config = dict(
    n_layer=20,
    d_model=192,
    head_dim=96,
    vocab_size=2048,
    activation='gelu',
    bias='all',
    tie_embeddings=True,
    parallel_block=True,
    optimizer='adam_variant',
    lr_head=0.0106,
    warmup_steps=278,
    schedule='wsd',
    decay_shape='linear',
    doc_mask=True,
    dataset='wikipedia_en',
)
Each number is 128 + 32 x the weight over its row's rms, rounded and kept within 0 to 255. Layers, rows and columns count from 0. Numbers have three digits each. The size before them is the row's rms in percent of the matrix's.

# down: layer 2 MLP down (transposed), 768x192, rms 0.0308, rows 93-152, columns 0-47
# up: layer 2 MLP up, 768x192, rms 0.0564, rows 94-153, columns 0-47
down93 098:140106132135131149139040087162178129050125147144075117122073142142196135131186141044145159117115116128107126129174141158176146120157163158090139
up94 119:124178114162148152151161138150124132108099125192102169115144144132055129097154098125101115144117166099153138070119167160115116135149142131127179
down94 127:066101129137104157175110117129101065153108109125111113124108145106160118084083139178127135114104079137165097167146173156164107124136112206173153
up95 101:076117140150134145121121105157185159152130122144146134128140107142156151137146183137067137124125127116122106162103141189134121095185120100085154
down95 095:139102152124118128133152129135132107070114126167129068131106170130106143126132126131109137152110099151132140097144101109189102104095088164232166
up96 110:096097137107191102116147141188133141151133167195170110098102112117146131144149121079103138135143153137126139114116111116147152070164192114074150
down96 110:138141170209079083107163091088159090150088156092126119160114126140142088148141086142161136155121107114133136123119109160131125198097130192159106
up97 114:066134148128114160162124137162153121121157097173104148201150105141089166075105080127088116046141102122162109138127185176102191202156125174119114
down97 116:183196172169144192173148113119145143115145057115142131117153146084128103114097152144075144080147064119059090156134133158105121105079123150091084
up98 117:126148132130159131149121093135165119219089091131136126124120106121137163094090162150084134155077102111089091192132143138109188180151128036041117
down98 126:175123143111153082139068105091140128098125113106119127108126131132067130153085103201113074111058117151083113121134149136122117134121078094118051
up99 103:108144099137138141110178060141142107158090120103142131132175153143120131102147142073129133152121102137100060172119116097083130126137169127157108
down99 092:090139156075172132139158090150109126144126122104092150110100150114132121202124140142123099143146115166123134119157133153185085149150097158152093
up100 113:148129074077166108172134146114107106119180072134098163140116157138126176091125123097137148111118120131139138120152147127081142065075158108119120
down100 089:102135156115131183153145130139129146145051123161124131037112061146150146126153095097125123096161161104101115125136144165146153124139160125102151
up101 107:064092137143151123114081122113129129163189129219170173168110083122123136089106118062139077092142121148157091178129124144087218126114201129037179
down101 104:165159160135139128112130087142126132088094102093127110139064141116123136104113125149101119171124131138052100159163152086115069119155118194202114
up102 105:150144049162168129152127139159064171162109106191131162093129092137102122104202122123102150105171116098152115087187150141129185195124149122110132
down102 095:130115111129145147149038098081192093102159162117131176116128124157071128148128137108114063082133071151131172123140141126129130110174142154179164
up103 020:127085161120111163146057139113163156106141115110112157135118165170126146179129124097103107056151168088148166158170149119079120135104149159101097
down103 008:120107091093107092153115116159108108128170134103131085145163136145107093116098103156154166193102109138135127070085123139190141133130136135130122
up104 100:105192116090138161162143119138064115159078131122073121084070151142225116123084094143121100141128123161149118156137132099077102135097173102120120
down104 085:150188127098076159161112124081206139177114167081091087119114148136133124087132216107158160083122147085100129190144114209166094117132062142139151
up105 106:115149124068120166191136127151072111162085118093096107125069132122085197094125130117129217122098069061119122080123162151076109162124183099144159
down105 127:108170051078091158149113105142123131102147128076148120153120144099150157117155060145116170097137119127036135156135190151156099097093138094099104
up106 104:110078098149119140095077089081137153102162080167182128087110119146182193116160171094149144138108120116121161129204180138118162157207182062131167
down106 137:081104135159171154065146119110114135073171180152189153143128121106130156135143092144154181122118118079084079162134188139114113121105152085136137
up107 105:128118067108154147150097135097102127144096133186072154127108107118145138051105086119089073116132146184197091129124168114088143186104160091087107
down107 104:113134157098137190121091129154143110162126076172121138167149124145141139180151162157132148154126109179107122188098121127133130136104084143091152
up108 102:119117101114097128094126126097105125142158155170105179110097105215105204143141118112164086092105149138141100111194138137156219153144173182091142
down108 110:130117134126175153121132154151161113160103169076168164132122153122152134154141082142160103147144122110076128118140140120124098120087145111212078
up109 116:109179116186138165196129146205130160113110120125062103073160093130109166105184170140123190096104123101161125070140123129164093173190172085129181
down109 113:119133179112112143150129190196147085134188171113093083092162126075161172054133192099094124161079099103193176136095108093118162165116160157120179
up110 109:178173111090107195163109097132108142173058113167131165106134088097124118119128053075084114131170118168163143110206136159159152122126112145109141
down110 099:101093182163122118147107143131194137120168084192109195094148146081144168127141163108145142109138129107099200150066096110141122145141139169151120
up111 117:105138060104091120123139109161097124199108110143093150166123133123142141091112155163078097148071081136124130149165150167126094178151074163082152
down111 118:111134090089116148143126149115146163166177159092118130163083108120202094095141101151120090120087064098183116169087048100089056109109111110122166
up112 091:097159145133109135204165152149127146090106096122112177108059099180105115117103137143067159086107047120158128137088184135074157109123134121120078
down112 066:126092110132116128125172134123200076137132079096099110144138121137147111124101102125161130162151128161125106110107105150142138103112116087079191
up113 103:116192091095180185150144150181140107122106125144120138124163099104161198096160080136105090087147113138155045096135143125101142144186194113122100
down113 104:044118102147148153164139184165084169110164080086127155095112085137096156109094075142128143159112117061133142125116045112089095133175139118151124
up114 023:101130123155090099164187113073111117121101118149149129136109151063117139133122174179180091184145106139129124109099149070132113143132117141105130
down114 008:188057161136229124159133100149096129162055126055120100155140165150143095129090173095132158057114139063124112129115187151121122136164137127113109
up115 110:114112077104119130161148118165104121099149156133157189129115109117096168055046105094116089013089115190148080102138145128090179141129167112111130
down115 108:090119130150126148160138115150108142130146155107133171157123129101136142066095120099170139088076141127156188145139106149096199143131183061122089
up116 117:160179144140078149192174127137130099158084127140059110122131103158096180029152098111081083083101076153193118105124132171134174196185139153126133
down116 123:125164106170062158124150107078133113159166129102126155117104109117117168116099140111174121099093072120172125105156166131156143183104141140112185
up117 108:151148121110096181216177136098120131131123155181115116044128138106132104130180158102093100161147154088129132083172162114151114080139148098121104
down117 103:135096132137155085132157159132122169164085079100141120129099088131096107119125129135075155108125146105126183136082105080113143126090101132124138
up118 024:116100122126079118080077143089122133096135145090156118141111129135090160123145116206104045157158153102144158125075105158125103120146146115145106
down118 010:122076128116185096182140110105124141073086085103116140135148113143147113124082163071123176163085077116166101160126148065174119089110121152079117
up119 121:118153099140143126156148098162171122145136089099164138098079120193169147118070205151114197118088127101098132117116127130103131086170127059059123
down119 135:121196107121168201104143161142166084074165136200128160168080114133133202098091155115090142196097139136179129106106166107150092142147162134129140
up120 113:156133118074114195124111169139112117109114130123006169136094196128141174060157146109129115154126048129188061101149151121126106169094158141128096
down120 123:162146103132100155089151144159173130106130127098121160152126121116144156145098159113151144135107131122188151125154082043153071105143169197157153
up121 106:089142073096158165127160124137112111157127128151066211083054114177167136101092139147139135098088107105115128120141135145071147113113149078102110
down121 095:141091121074161123123136112138128131129135108157137155158103155201161169114127092086158126128077087087153116162125125121083130085113125089135122
up122 104:120165146153093125187138166102134148119147149140192162092122087162097147120066150147147091060096132102132180162115119135147205103098121111139086
down122 087:106064138153094166113120123138144102085145130133125129103112117130142140202136124160164127149177179118153122157087126070073094144126122117092133
up123 030:080117133059116107129124212155124111112101106105123135170078156089136145137127112142110091070198118169138156107135110066130142058144147108149111
down123 012:131120097138117135124187022111134141188129072149100098098138135145141140065122093092123160182120143091120130172166105143178074055089134159147091
up124 114:086150087087135148183166160162122152196126091103150175088091120164063146084110150141139137049133111088127155063118146111142157129093103129099145
down124 098:146166048177079183114097116128170107107152103106195107025159088124142150111096128142147110134099158203112091128177130133136154100124110115140130
up125 116:076136150180146138102121162153120133177185069172154127131143117142135138129102198115143122138116122149147123148123108171079121141150091112141147
down125 119:128140085135042121132117053163138123113165124182135105150148183154147134149079131122157078187126136109135097113150148185118110166138178160144133
up126 112:116129113080179080172182141164127110154112144129111135096061088166103162066132150189126126082100112122135086108158141141112222110148155144077124
down126 105:087144165147157011107138126162189156112138201061116119128108170100121119100167155102196141071132175090129151086092127105152154194118086124157126
up127 107:116116131178121153154139108100153131163124096148167138161140081146128101111108115159058129089092094095136101146149167125080203128159159109124123
down127 109:171157137095086146157133082104134141185134103129150140135084122107127117132190077094122127155155145199109175148176125115157095125112098172143159
up128 112:150164111153148171127097160159095072152125129157069093101135122126127131146142125116103144119113128113167117111118163125120046153132221107066165
down128 104:103180116128195212125117138148116109123123118118133085161124136126070109185063118137155167115143099123140179125109091151123095043042133065175134
up129 100:156152107136076130178141103091134153190097138138129143133112066137137152120084085109070143063125108140175106113158173133146164113171164124108107
down129 098:123128120117069136152173140084166189166111153077170118132074108101059165109134093104135139106087090100122133143143186135117156149186170098158139
up130 116:123131080145119145157149168079117138144134156150077171148066122143124119112127073174116121081112111161154097095090157131115084175158191128117194
down130 134:248094120166142150090165088071193169149122159131118149106123149147135108146154062096118116117176128179146087184103123146118109083127106142158125
up131 025:106093114150087220097082092120157135126128135145156133161151093114138149090174129079129120118122137066106108139154124130148136109115077084145118
down131 008:133132125141151089124160169104089146070128116034179133102171057167142115192110150143126126183133109127185162096098129094116165148118137159089130
up132 117:108232078078140203176139140121119081217112150138138108126098053191103182175070153104129142114121091138157101082129139134129174121165135124118180
down132 135:140235121071099207171094151128106115171129152144172106167102113153131140168093168164114130147129106122126144170123097113186092125148140128121131
up133 092:117158112127111143174124119080135098151132131111108143073099077202091150080178119183094109126175117142137157094152195179133114151107104158099078
down133 096:081071153116157110102167226156146070142155119156085104129156121107106133148162152104139166176115152109094189074094098089129144102130107087206099
up134 117:125079097145143130178125156144123120152124099132128144124144086150103113060084178099103155096101115150176125148138125148125172088147133110148084
down134 109:125172163103104144115160102126112112150152085134059183119082185131145112147147132093108089087137159168121103154102108111121144107140140107119137
up135 123:104122143172187148092115138168102102167065056176159105099189153117191081133124175132128138166178186113109102106159150145124084108147107047113122
down135 154:121163119107116116205098108136126113061164162134099138178118135163051193104101078150099125055075118170190141167090179100189172185122132198109121
up136 077:046175075153182166169149171174110119165110081191110183080140091169135169091118136109153141130110091149166107075144147115125161147177204118074113
down136 121:068164088133157194163128170143103105177104102176091183094128064169122156078117146124131130117105127158175124090151151123126174165187177092068118
up137 082:118166140192083185142079132116107107110125092133120166124145120188105114162099143225133078139073145128146143120135150129151132118091178144081106
down137 066:090093122094102133129205127158178116158156081123146124095117120096152128089139160098112163181167120101141128099161111150141099103131130153207170
up138 112:091101093129176139134137149135141171162133078184156166099137103124134133109156228124165207113076122066102090105175174145099104137172187078112100
down138 106:127116148129150094145136126135128197070165140128119105119106072127162118063153167134146203099094127055110110179106152096121144141085160083155079
up139 104:116166128090126139165158147147094105087133104110115180170109130126096135093154098135129156016099104158118126090098174094077159137123153116144082
down139 086:139136164193102176065142096121117125088137106101189068165118112105158127152071118169110147126140150083119083101129117174132158143158144126080141
up140 124:123089089125159143101164116150094123167095105157164206097073112156190102128090181140132194150107117096091152116169178173103112061134145043089114
down140 147:097151166096160153179079134130106142049138146193140163146041119113149160101116126124115129095100119080126120101084174104171156135100133133150182
up141 114:095129061133185133174119168171138149125143078149134197090107141149148143093142135161153208116080169125146157085103144177129104127111150150060114
down141 083:050125120118135140171121180212099087164113108105154111135169082206121088144139109126134108156142108085111123096136094117142124151168119101120159
up142 111:165114097112179140163115118159146080155099116167102124129069096151147191095150133152113131116135108125151137120209161122139207177158127105046173
down142 119:138054159179130125129157141101135114100085186169105115157109154124120099076158089049113123090124140144102231086140128112104073109072113145143178
up143 112:146133116123115164158162114121134092139103146160095174093128078171141154150138023114157050131111162184151130081162153105157128118122158110065202
down143 100:145111139171199127134146057084166125168148118122048152098087112127184119090112145142114157150069104139113101168143184182140134169139107160187113
up144 108:118196140166171176187147132115206087202164120117083125116145069133088193122102152117168117083095149122155160120131124107117197095134116134069187
down144 107:173147189101111125151122136081139104127130070134075125137128107119076131132172140099103119132151158137162143158117113147168135099146083162153137
up145 117:120108092125121158129128130133115099136105129160153080192100113170095156084107058145079082114112107178139100167134156148107129150154167179082147
down145 105:144088106095186096120161149140184110094140105093132109111127117064095114080152159090107128144147115167151088134142096119173049081107132104162120
up146 096:151127064089191159119143138145112071165104120148072191106112107141125120093177139101114140097147096145156081106142144091090154163157174109076131
down146 071:087112100165184158058129169137100090134167081144101164123085111154125122144131098142124182113099119112160122107130142128132131120137089160134114
up147 100:127128079104107160130141050120140190121093123109078138142114112177168136084189154118075127150125106095114083118222138094142137128193105106122111
down147 112:087082125103125150037161059110185121117133183120141130186127101109165154167155091161123147146147132087112117125089140163120153089163131134123136
up148 120:135148137101156125159085186154180103172149122118110088155165090175095193051081105155137148058109099131140162098158135107124131167140122099078177
down148 123:176155193099137161126084152056163081108098102094125088127165113132146127133093091139094081116135130115074185084148128178078132157081127149118169
up149 117:072138112185139149060181121086150136181127102164155133097160088117198116130072108105151100140146123116158157104163109141127107108129174071071191
down149 129:145121138130173160164130176095120125113083109116118190210126150149095135089167169114137136084135104138127145089081129163152151167094103125141140
up150 095:106153129116162162150194127175090139127114144158093125112070106115101092134067122084168149097062139095148102079127157108150138116123172065153136
down150 100:137061208138083119077094108106102176119150130077133155188158102105119097105179130160143113120129129158234116178097057202126133137081103156069130
up151 114:135118090073205138145119139151120108126164127108138161136102105108178134098085165071133182083067140171106110084204125118083153133136158104125093
down151 114:193122101114065153101135109116137131121086103140113128085137144151124141160074190130121154127172081118074132149134150149180161139138091110116159
up152 111:142076110112114164141167146093095064177110115098094125118094099136140095122148117149142130098131075090165098095120146149149121166170153179083151
down152 107:206101136181107106152156189138147152170139107093169194103074110125172111109148083133097071131129136131172093156121163109130143148110126145090098
up153 095:120113095099182131134126192175103058159127092131107128104083082202095159110100169134162144123140134173219170107154176124091130147139167143127181